Weights of a small GPT-style language model, trained from scratch on English Wikipedia: vocabulary 1024.
Each number is 500 + 40 x the weight over the matrix's rms, rounded and kept within 0 to 999. Layers, rows and columns count from 0. Numbers have three digits each.

# layer 3 attention key, 128x256, rms 0.126, rows 55-63, columns 192-255
479550559587497567431478474504448447541532433478549537494463491482526443506435486498466483475449513452478503488511497559502491498581477522467484445495533553473488543519517511473584570565558501
526483532503405564429558525554555551540492497484503521474541474504461546448508508526499478490501465479504483480527506538487523518471509512505518519468513530461517536408531508489463417502469513
530496477482496511488467463453518460555423534548423502495514447534510480521511583508547456530539531519432497491477448484483544503567440462485552575449514478543448520409514502518474457490487481
496526516541495488488464388555472519484495512535439446504381439456435498517458550529492507476475549499506502487462537478494524446533515416494536423478488472482412469557559510572447516488513560
491556539458430581552643512527446477506499532498543494512525432430493515513460501485504472471491532503497528563478514591576518486479535444511515451447581553500478517547517541445419486483457471
475458592460523559460469492504496515511593504527483391495513507476483494523523478453488524504532520458496443442536483471496555481473493434521473549590494498558486488488460533506491416502516506
440501495441499447458453489500523469467472511480531523491503546477520515499507551471503532521487487444469472543495531429562495475432509428412494509556514499483482554474586503530504490498511480
484431521479456521453570585446573583525475472469599448436536434467462600524521567494460549479560551532558493487549487480489364554473422501533392536500521508477512488527512542476509498581515489
470531500452612505541552523478478540506444494496462604512433519485516449473529354414506447446614462519476460512414464433523447546411525487509450507502574519504540580525489495547516442511513492
# layer 3 attention query, 256x256, rms 0.125, rows 88-95,120-127, columns 192-255
446505514510481523469452480467512508522488484512442537502446558506536560483485489486532459572517493508469518551460442465472498521474448498463537545481492525520516506487494482487479500526471521
552475524499484586564535492557514528513459470543520480558528453548530568533558489495497521536453532500545467467481568422515486464476503529475521476466509537411552423462472594491537500507472476
506481531456522479523561482546470456471513527465548506426502512579546557534464498541534505528455546502552496458512477500397481456513493503513421509534517406494460491436594498530463471538441446
495531473588506494536530469523539527478504558484513458444505506442531576507487510461476567518540480500543540522545530501518491477479558482564510455454513550491500524442553473470574438515469498
484522517468558467489485555489473519470473554460567495540477462474445487498530453476520424507547532558556483480456516500545430470513468450502533537510518506498504480426490478498559474499458574
508446586519508457592456568517585497438470522595502484543564458540561498513508459618485527473594514509517540485514514481506520480461576484430534449516510465510432530571472428504476462481502577
434429576537521523442516519505487429458511495443551468463535442549608572500542436486482487450439568447465525446570549516494504562506468557492497500444526458514515461522531470525500450473429537
497440494540590443523426548419578514562497514503454513444622558514479530437519541529493523535544452517539519491615521497477494503444511567478669527529548520449498530476555512447508469491483468
445491478482476515515501531524519503486526477467533497540512501524488492433489544568482520540529475509526546543561510500529519509544514462483503527507514490522461481524475497511569569538499498
434515559519447555488496519458562527516524437503548531491528464475529457517459464512486520529483490501431475457498484494512516513476470547527541476522557538565559511514456509444516484509509491
414541554489545492467481516501468510469508507510467564497491499512545589545504512530470529476535466528478431538437489493472495555548492398511579512469473552460471506475530484583480464487470525
475488546567428480444487484541493466479505508510526471454490471510498412519478489469576486609468506553443527517519513554483485560545482498497426446457624513512432481509561491465501440469522511
505517498453497485473512445446491515530506510485531533512551425519444485570542493498455515435484551507569551431466492463540480501487432479477512545459443494603489544472488526484530556423443542
460518497360440531484506490510486563510540525528424469489517518532468512489502501491479494484541492482534480497460512481453571474476524481428490476450528510510571451584526448508501519511545549
481483571475496479525630506518521511471534474475471475432508503514508523483576511541439533417547561542470425441467511503492506492512529532509515497576510405453544497524456456486458438514583475
522511479439472523420452437429492474587496527544499503435457500594502460526405509515489577589539456495514582510566487573507545522514501523500531525451469462526460458445538466512496434503530458
# layer 3 attention value, 128x256, rms 0.13, rows 32-56, columns 192-255
466481467487468580464523518465499476472531519442483555537540458516460546522439520458546463562507471510452561429440501493547509487517540493493473542512482510493479502496555517524525514548446428
458460527582538506523497431503546519508483533452453471509400534515548518500461497432558480550456444517532507459497489539427515470486526471533424520504484509540488490523550471477470498487445507
483463588458507520423467536484445527505526447446440476525489557485441524443485494461532567493450507395506511483515537500462577454518546569456473535495486494470536520477477473482482497550508514
541459480429522526501499428539498579492509500512537376493442496527524452473479486593492484515470517509555473468494468545447600423526531536509506505500521522479521476559564464492499487520479518
481455449555438528464500544521527439518512520421509510560512432513451454478469509512569558383494503459526579500494522528430529474543472489551479486437465487522474524463462526526519526562539508
538516520498505472464485436508480523507515515511498523546401557485498526432491489509503468452499511516545501477520535494527497495525476510487534510513587493511498461447507490502455528503551434
545574516502446520444570473500507530511609481489482498538460448479530539580470451493551501511497488444465493433531480473487540447483500518497451450463503591486546519490465525507465505481469463
532481533443465495496512528504482516468495495540506510532495442520514468495507436500564471571509530558506491546504505525535478530428537468520497493523500570525523526401464486452472448507480502
535501528493561483543449533542513451486540479475528504508497506549526486482538529460533487452489507509525569475526502533531501537453498541521411478504499540527504508502517510509602548472531429
438547474573588503471477543467459485478522523582462516432521502480486528487493508501469559447504543436555455517497532464525422508486512491527543461501497573561525486520540459533514488478526465
504481405524513497509555529475516463517542469519485460417467506557494503516499517544542450491476536492455508476519492486479492492508473595541558633496454463528494394538453458541533475415466598
552508497496489535544473548533495522483538520539530526500464508392438500494447505463458502479509511500462503515388485487554452486502527498501507503515530419524492505503543510536511544488513483
510410491488449492508492513492541530548487496550423459418461526467511506485583481484462580447470533525521551552522562509500442506419525508524461495558514481471513514466487494520553456553540454
462556498462541507512503545487498524486473460489495583504526519508462466489492457454509463522466542513522488486526561507515507550481533497497452509470579523503529485461539544497486476471447525
396453482501495457557556462481471464477496515479514453500525497516555514441485498522555484456470520515430467469491428474569505518519520506509548486512489456564492519501553419507494470472501499
486489494469482505517450546509479510506527487492536518491459481520548567488543544486437496457499541485504462444518478537589515509505492573506555467494504409536464501518481526500458502442499505
489447499462504490532452470543532482392511458496498538520483532480442447467383475517465569563516492483550527497525477515543544534492567436530531543484457448510577499576520485444505486525435546
503526499484490498519425485446502492538469495510556514465541500561514517544532493567501511501498525584478521493499479417502481518542458498515531502489535500480491467555559526552477463476538474
498495518499444510504485451491567541495474521473506463472480454547454540480513468459514561503504509507478510557482465481512430446479534502521537509502494481401487453468502504554459470523511480
586444483486535529521483499470518467546501456534494491474529499514507542454477495530520495472453499495542536552614478503490517472497493501493536490526557532421442483518481498476549521525530451
476516414496507520473478555526530499515500487502486505632514528581494493512439474476446452498573492505476456507542545498524485478492506535506505505453549479489490442511530495503440549450459511
538488460547500496615495500533533501487518484495483510508470512464547489512498482528570532470497528467501404508532546545447504391524511550499499446468510507439485547486523495521460490506537564
549485522486497572466531450482482538492442442461572540502409505606512517506501525524475503548526484501495503493491481585454514422528464456481522511504548489552549506449543514526514517529484458
537486515469522460502534551479495507514441553506487537448508481505544497531504529521522469486483521459553521453485557522522458515525544459542512485439509485550507467483453457494451464512448472
584513502482461523514484520566481459454442551499514532484517484576492488513462490548502515501461537458492455489464476528398555550430531482585507556542480477409508462507523517508563514512472547
# layer 3 attention output (transposed), 256x256, rms 0.121, rows 64-88,96-120, columns 192-255
484527450479537451517534468538457495497566478536503456560415475496460528518415445542523441438491486503552481438512454495492501547450466527468519459534506486561532435515498492528479527491553455
503522518513497501502545507517550511494499524544480531508483513558462531529475436402510563456513610502589511479514498468473552577497515512417558441459514451482478394516507458561522480523495494
530514504563542540467476461535472546473520378460478484491520523520470527436525489475457466509519459535444506494484429506494532433548510487540545493526471507508497476459536519512484437528499473
482614517551538458496464582541493532484449466490435536497518520589513538544510543454504539478496497534528512452476507473520502473525557546502509532514579524489433439501415462522464518503527451
496515489504469508515493510512525521511484489538436527491460465514517464437488538517522498540486539522514469497472455576508531467532566562510426520539458504499546489512469529450454499532504467
500457441505499534535523541506479537494512516422457487518471486481477459481510484452550483578521509481497489483477500545467510427417437467535450549475499509565521511535548459526540522485430457
527506487515444512450429515537500503434484449484512491513535545526424459386512509514508457474509474464502507549503532539499517546513489527472536537490464491499452510527506450490510497532506526
537573459470480504511504495446524457489500499480459474480427516504537575506491450470622529516469504463461533472476506472448503496546433519558543502437494435525519477530494493524480572557501494
501477422510476419473434496533445517544501457571511547494418517541521564472496502525508507444546453427477482420526431530464458505492520452471500485423573515512470552542518556499522493479429507
418537467519433456490550471476506478509443544518586492440492598529544520532453489452546522518511478501505507470527514528526505502440538456482492527479423506441448486462549471516417393452494507
464464496464530580589537517492512430441426520543445542445495447547551535477502489422473473445501497465428515500528464499511502549470496489456496485505524589477559528389423599484412483532417493
472515492479506513482473457484545525523409481410511543541490481531542478515533476562627494476480401543498559555493491507488523511455496522540479480539536562499515558421539479473401453468524452
518455433449543466431530411509550438466563515485475577444440504534521485527473516528518493479496503479493506520512567461445507439486444537444542529502509421484338469559532507488445505518465468
545533530457465472517464537533480485552499477567563438550488548507433505455474539514586531527496514521537501532501520485566500555556526479462515497505452434549490438579479510506513499502493488
504434475528471480521506521541484560543467453481499576462511447458542471459505535507499458461494438495563448544468488474459515474482476479522457537455540542505475505459579600531545554466486524
572441510530490534546506505488481455533555456503460517473463420550585493531462524516591532532499486476445479512523487459415486497543502460477503605544511486522468497547427467421474509547519456
501501530460475428433501512491479434493525475465491472483440542501515500536510539474489577513537532579504520485526561480497453502550566495550495437496373512499476535498528534482526517453532540
483511510545504554480433553474503478518518522543527569516525517451511479423479523452496519540514454516552414527514475545453487489550479529548486523544496462542501509486444449508574560493492508
537529560509485523486516501463506505467518468523565532494540494515504531522540509507463507474510430559553548433461536531465509518496486473478528482492437506483518476495485457502447483580453558
487570512518451531425449476481509514483505454512489489464504486449478566427495551526429638480531503441399483519501489477450467471446506465463507543510511543514525484490417446532427475516486469
521472495467484503540556436520447559478564511455546544435482429575427450479539506548532508488596522495551550499423565493459486528506517534510516516472493457529433513473541545513524482492554449
535464455437484477492457500486439512515503526451489500501529491439489462534595476470447460511497495453481526494492529521560564514486523476433533497554505520501459489469548511528539522468491503
516490568480474508551503488471500485517485478529418514521486500451461475525535499563490515529573532455548541480489477565497543474491488438481540435490521451510423544510479561440543545540513521
438497485537549512572495523461414473486490509566433473507582457502509476498506470506480491583454453475480502542510501570516503508535512588545534503458499518575510534527552545521484501534582493
514479536520470480478519510501497455482450513461496390455447463516498489433491491465552487448517536444458480502490533506459473561589510532512475508556491513497442480461529554595494472450532558
489482493511494534464531479536484519532459504522512502430488548520466484552553516460489510506543590530453485451511573499573480513514450508526513502464506477452481495426470510470495468508512451
503426501534502458523435548513458474518508479500538455471543539462515538508518587456470500446475480499432489448552516478530470524438531435497547472515471511503610563504496564455491525522610453
454554422522513520566524523483568493527539524488493499443550475510522496509518535556631498510491532610529537567458494456527482553514537423494517407521532518557481494474530467521464501514470532
455460477508548495512584563497526462467521515503571466526457498502516544463502512433507490500448553534541505530490523526527465496488466495447490476472447582508490549518548520458472489498483500
481498477493508552477524515540539511555443436550502469495586512494532557482503484489559475428524481476506469470456474460562527557422500510475502514503524502465488539487463439452511514457523476
456452517471495495585492525529561504540477457501475499447533453573547507482462535517450512537519471550577507469437516503486527461469514509491455538528440490532477518496512500487442516522459478
469540507504522519602548499497486496508522504439500568534496539534569452525502468514510493465511481538543505497435500496507509430463486426496493499523538480535558537542401515473475523509489535
433492458447472581572522523514514509468591444510472501432536564552477453543553558531433503447505465468437481515535495474520453452520544477493479494559491478513517506464474541519562444382515481
548460519515523547425489476498512521529493497477511535577493490503526541499528471535488466542462450364482425513458490481525539513461528503509489542478551501491495493406482370488415461571521501
597468503460502556567492484509486550493494522454501480557535414506508533493490540468464479485409477532483489514460459479496521502512488462437437496517514492524497586527468567521500544490473455
484556545514478495450459511475507480507515498538469441564459532468502522506475531521556537508487501445542444488498527431449541471476524462510501519472450463517477519426535519518531567518466487
535473494574457511496450538473520518512500457513491443493504544584513468459570554488469461492496505471479472505551468607519510509524518437506540505476452530504457446544469529525496489529495521
402501500464542548504460561492464537477544473472513508528471487516470477544474491516498496540476497476507508411538448549507580522527484473490527447421524445543580535458549559527488506472532527
505470466469459526498498512472503580524475565518527550475519605532511500540489511482508485501463473539509425549519490485485471506430506460444471458479462502535523472459493482485457541468499531
481576571521476522527508506484504575485522472490467486516417528460485535517526436435529554482547543516487538516516529505395466457474510484522529494443519467464555498541534514487427510458523514
465558576486444505441514510470533528492487442457458443520600542495480510508452543525526466501504468494504539526539510542475477583606473550562484404508464500538530493519560546509599481558552537
553508499567500521590516438533506447518517421453492428485520487533461477505508530523549513563457522471480498549507496468535546513511495556537449571481547537532443457567526428502424519478535518
445482484461494444506562458537496536496479524448548421504472530502450477548476514571511427486450536480434538500481521466487502533510452488480515476448545491486506517519500566535467490523492460
494444468508541560489528513439477508458518484468542456517483547426457466513524473548483520629526449492412495463542504495522518537540556543539529512486475501572496520523489560438484535449498456
431496458495486476599513506548544516504481588515499477512492502520579520512493440507493507490567469580527508466478491515529469533522468562522526480436519450481507481435541595462565496445472446
465605531463556459607499492520509522470498541487461518499523555463514501539470518501496476525504453513532462528477479415502577471558549493466542581454499534533483547532473475530480493530392473
613544511442479454409460479523494496473495521501478490452509513422530472564472472441511550526516536499518505504545503443378465565536481546476461491513492480501510445523486426497556539525531455
494530469515433493483448521524542608489488518508498438529483430514541555483532504423467464516454452466497509507546442450509498509482424500447509507522482510441463453452540495542471468455467535
527494539481464456388444499493452522471535501515464538505457488505459514518511474524494508473510501475525470511511488507530554592475483540524473469541492514466435481515482529452474471410466529
520527425497532547470512508503565471473430494478478527488519541472477551509503489511509453587465448533510568521532434523519465428486451487506564496496511496524539524481489487426520527551500480